Each number is 50 + 10 x the weight over its row's rms, rounded and kept within 0 to 99. Layers, rows and columns count from 0. The size before them is the row's rms in percent of the matrix's.

# layer 6 MLP down, 128x512, rms 0.233, rows 105-127, columns 448-511
103:38 79 42 52 62 38 55 47 65 53 55 58 37 43 41 63 46 50 69 49 41 43 59 52 71 52 60 54 32 37 44 55 40 44 41 50 57 39 45 55 58 63 56 43 52 59 43 56 50 50 49 35 31 62 48 48 46 39 63 70 44 38 50 67
095:51 50 45 63 48 53 47 51 41 53 35 58 33 55 46 65 34 43 52 44 45 48 42 53 56 41 67 55 54 42 41 55 50 28 55 50 45 48 48 69 57 62 60 38 53 55 49 36 74 57 45 54 58 59 67 59 40 40 50 46 45 57 39 49
111:41 55 57 47 46 52 30 35 62 49 69 61 46 36 42 49 58 39 50 56 58 32 59 61 53 71 62 55 53 58 38 48 53 43 70 35 63 68 47 32 54 29 54 44 57 43 50 46 70 47 45 44 44 53 40 43 65 45 61 50 30 56 53 51
105:51 67 52 51 52 53 54 59 61 41 40 50 44 41 47 51 46 41 53 47 45 48 54 49 44 48 39 49 50 65 66 42 57 57 65 52 59 61 49 46 40 20 47 50 32 49 28 57 45 68 44 52 57 63 53 42 61 42 43 52 40 39 36 33
105:40 40 54 51 54 51 38 47 53 57 49 42 68 46 55 46 56 63 38 58 60 37 45 27 37 58 44 57 47 57 32 48 44 58 49 46 31 54 42 56 46 47 61 54 50 46 50 53 42 43 60 39 37 69 44 24 24 54 68 59 42 53 63 50
103:45 46 55 39 45 48 45 55 51 58 41 46 38 67 45 45 57 34 37 60 57 49 52 47 60 54 56 45 44 42 55 39 43 53 51 54 52 41 62 55 30 65 41 46 70 55 39 42 31 62 44 47 54 35 59 67 42 62 43 67 44 34 64 63
096:68 44 50 45 66 56 59 47 71 68 55 38 67 44 51 63 54 53 42 71 50 52 63 39 48 55 36 59 67 69 44 53 41 46 53 58 41 41 55 59 38 79 40 68 45 43 39 45 60 51 45 62 41 59 39 47 43 33 49 28 56 44 63 54
100:40 39 46 71 39 46 54 55 63 50 68 50 51 36 53 48 44 26 55 42 36 52 70 49 44 60 66 48 53 43 45 60 50 42 51 48 52 52 53 42 38 66 57 47 43 50 55 60 46 37 52 53 38 44 52 51 54 51 49 50 62 54 31 52
091:33 61 49 64 51 68 62 56 45 51 42 46 56 58 55 41 46 47 47 59 42 61 63 31 57 44 48 39 59 50 48 46 47 53 47 60 45 56 59 44 58 42 29 50 54 61 46 58 30 44 56 46 51 41 66 48 44 52 42 67 54 73 58 45
105:55 46 54 58 61 63 64 50 40 54 56 44 51 57 56 32 45 48 32 84 42 58 52 30 58 58 67 52 58 32 36 47 46 50 45 51 35 63 64 29 36 63 53 58 57 44 38 48 47 44 43 42 63 58 41 45 56 58 51 65 39 32 38 54
098:45 31 43 33 44 45 65 51 37 52 64 52 52 54 62 50 48 46 62 60 60 64 49 48 52 55 53 52 37 48 50 63 43 49 41 56 38 38 55 61 50 56 62 58 49 41 62 54 55 57 50 59 56 48 42 39 38 40 45 32 58 34 64 44
102:49 53 30 52 26 41 41 52 55 42 45 60 55 45 40 47 68 35 52 45 51 44 60 36 60 55 61 48 69 44 49 37 48 55 46 52 57 42 48 43 52 44 50 40 38 47 64 54 62 56 43 54 49 48 55 45 63 74 53 57 44 74 40 53
095:61 52 48 50 27 50 54 46 23 50 57 35 47 42 44 46 43 55 33 46 51 38 46 58 45 39 48 50 57 46 51 43 62 62 47 48 56 31 48 67 52 50 48 63 37 54 50 58 34 56 78 44 64 53 56 50 57 66 45 39 57 46 47 32
098:37 41 53 53 54 54 47 58 42 44 48 55 36 52 53 51 60 44 64 73 45 44 47 49 55 69 51 52 39 51 44 40 43 46 49 42 60 52 56 52 58 63 67 41 54 53 44 58 39 50 54 58 55 41 49 59 54 49 36 41 36 38 62 62
093:60 60 37 63 47 57 59 52 45 46 49 42 42 54 42 43 49 61 60 45 45 48 42 48 62 52 53 52 45 47 51 43 45 35 48 53 54 46 65 52 35 35 27 43 56 65 46 42 60 66 44 41 67 45 56 65 65 56 50 74 37 54 37 21
099:44 35 47 34 55 71 51 49 47 51 52 50 54 56 49 43 36 45 53 49 44 52 36 59 55 53 70 46 43 39 62 61 43 52 69 63 45 45 53 46 61 44 57 38 52 50 36 56 59 41 51 41 62 23 48 46 49 57 35 46 52 44 47 56
097:53 62 41 51 32 61 54 44 54 62 39 60 47 53 60 31 49 48 72 68 56 47 54 40 43 42 42 38 35 50 49 63 48 32 46 54 56 55 37 45 68 48 83 54 61 33 55 47 54 27 76 45 34 55 60 46 66 67 58 41 41 45 47 53
099:63 29 28 48 58 67 53 53 40 54 47 52 48 57 46 47 50 68 45 49 58 52 57 43 64 43 28 48 27 53 46 50 45 47 36 35 67 66 43 47 48 69 36 42 42 65 37 56 41 62 50 56 43 57 57 30 53 27 38 27 50 53 31 49
099:55 50 35 42 62 41 49 43 60 54 44 58 68 47 45 61 51 55 51 46 58 41 36 51 59 54 47 48 66 62 62 60 57 51 52 68 40 54 55 21 68 68 43 43 37 36 44 48 53 34 48 40 49 73 36 54 57 42 51 46 54 64 57 46
097:54 50 48 46 51 49 58 53 43 46 64 59 76 61 58 45 46 65 53 52 36 58 48 53 49 36 43 55 41 39 45 57 58 48 64 48 27 60 56 43 44 72 70 54 52 57 49 45 56 42 56 49 73 32 57 58 48 71 52 64 40 54 37 64
102:41 49 45 38 32 49 60 50 28 52 55 45 41 61 50 60 56 43 55 57 59 54 49 45 42 39 44 51 59 49 38 52 55 52 54 47 68 67 45 51 42 56 69 49 61 51 61 50 33 59 66 45 76 41 46 53 57 55 50 38 51 62 43 46
096:72 61 51 53 65 71 45 38 47 47 63 67 46 46 56 54 43 40 60 48 39 37 34 33 48 43 49 60 46 64 50 44 50 65 36 44 51 61 30 71 44 49 50 59 43 39 68 39 59 57 45 40 58 42 43 53 57 64 43 50 45 50 51 59
094:35 23 54 35 34 45 48 56 44 61 43 54 49 52 45 28 63 69 32 37 46 47 38 52 48 41 47 43 62 56 64 63 53 57 42 46 41 47 59 29 36 32 58 55 46 50 42 45 52 56 62 40 43 62 55 30 55 56 50 48 48 43 72 43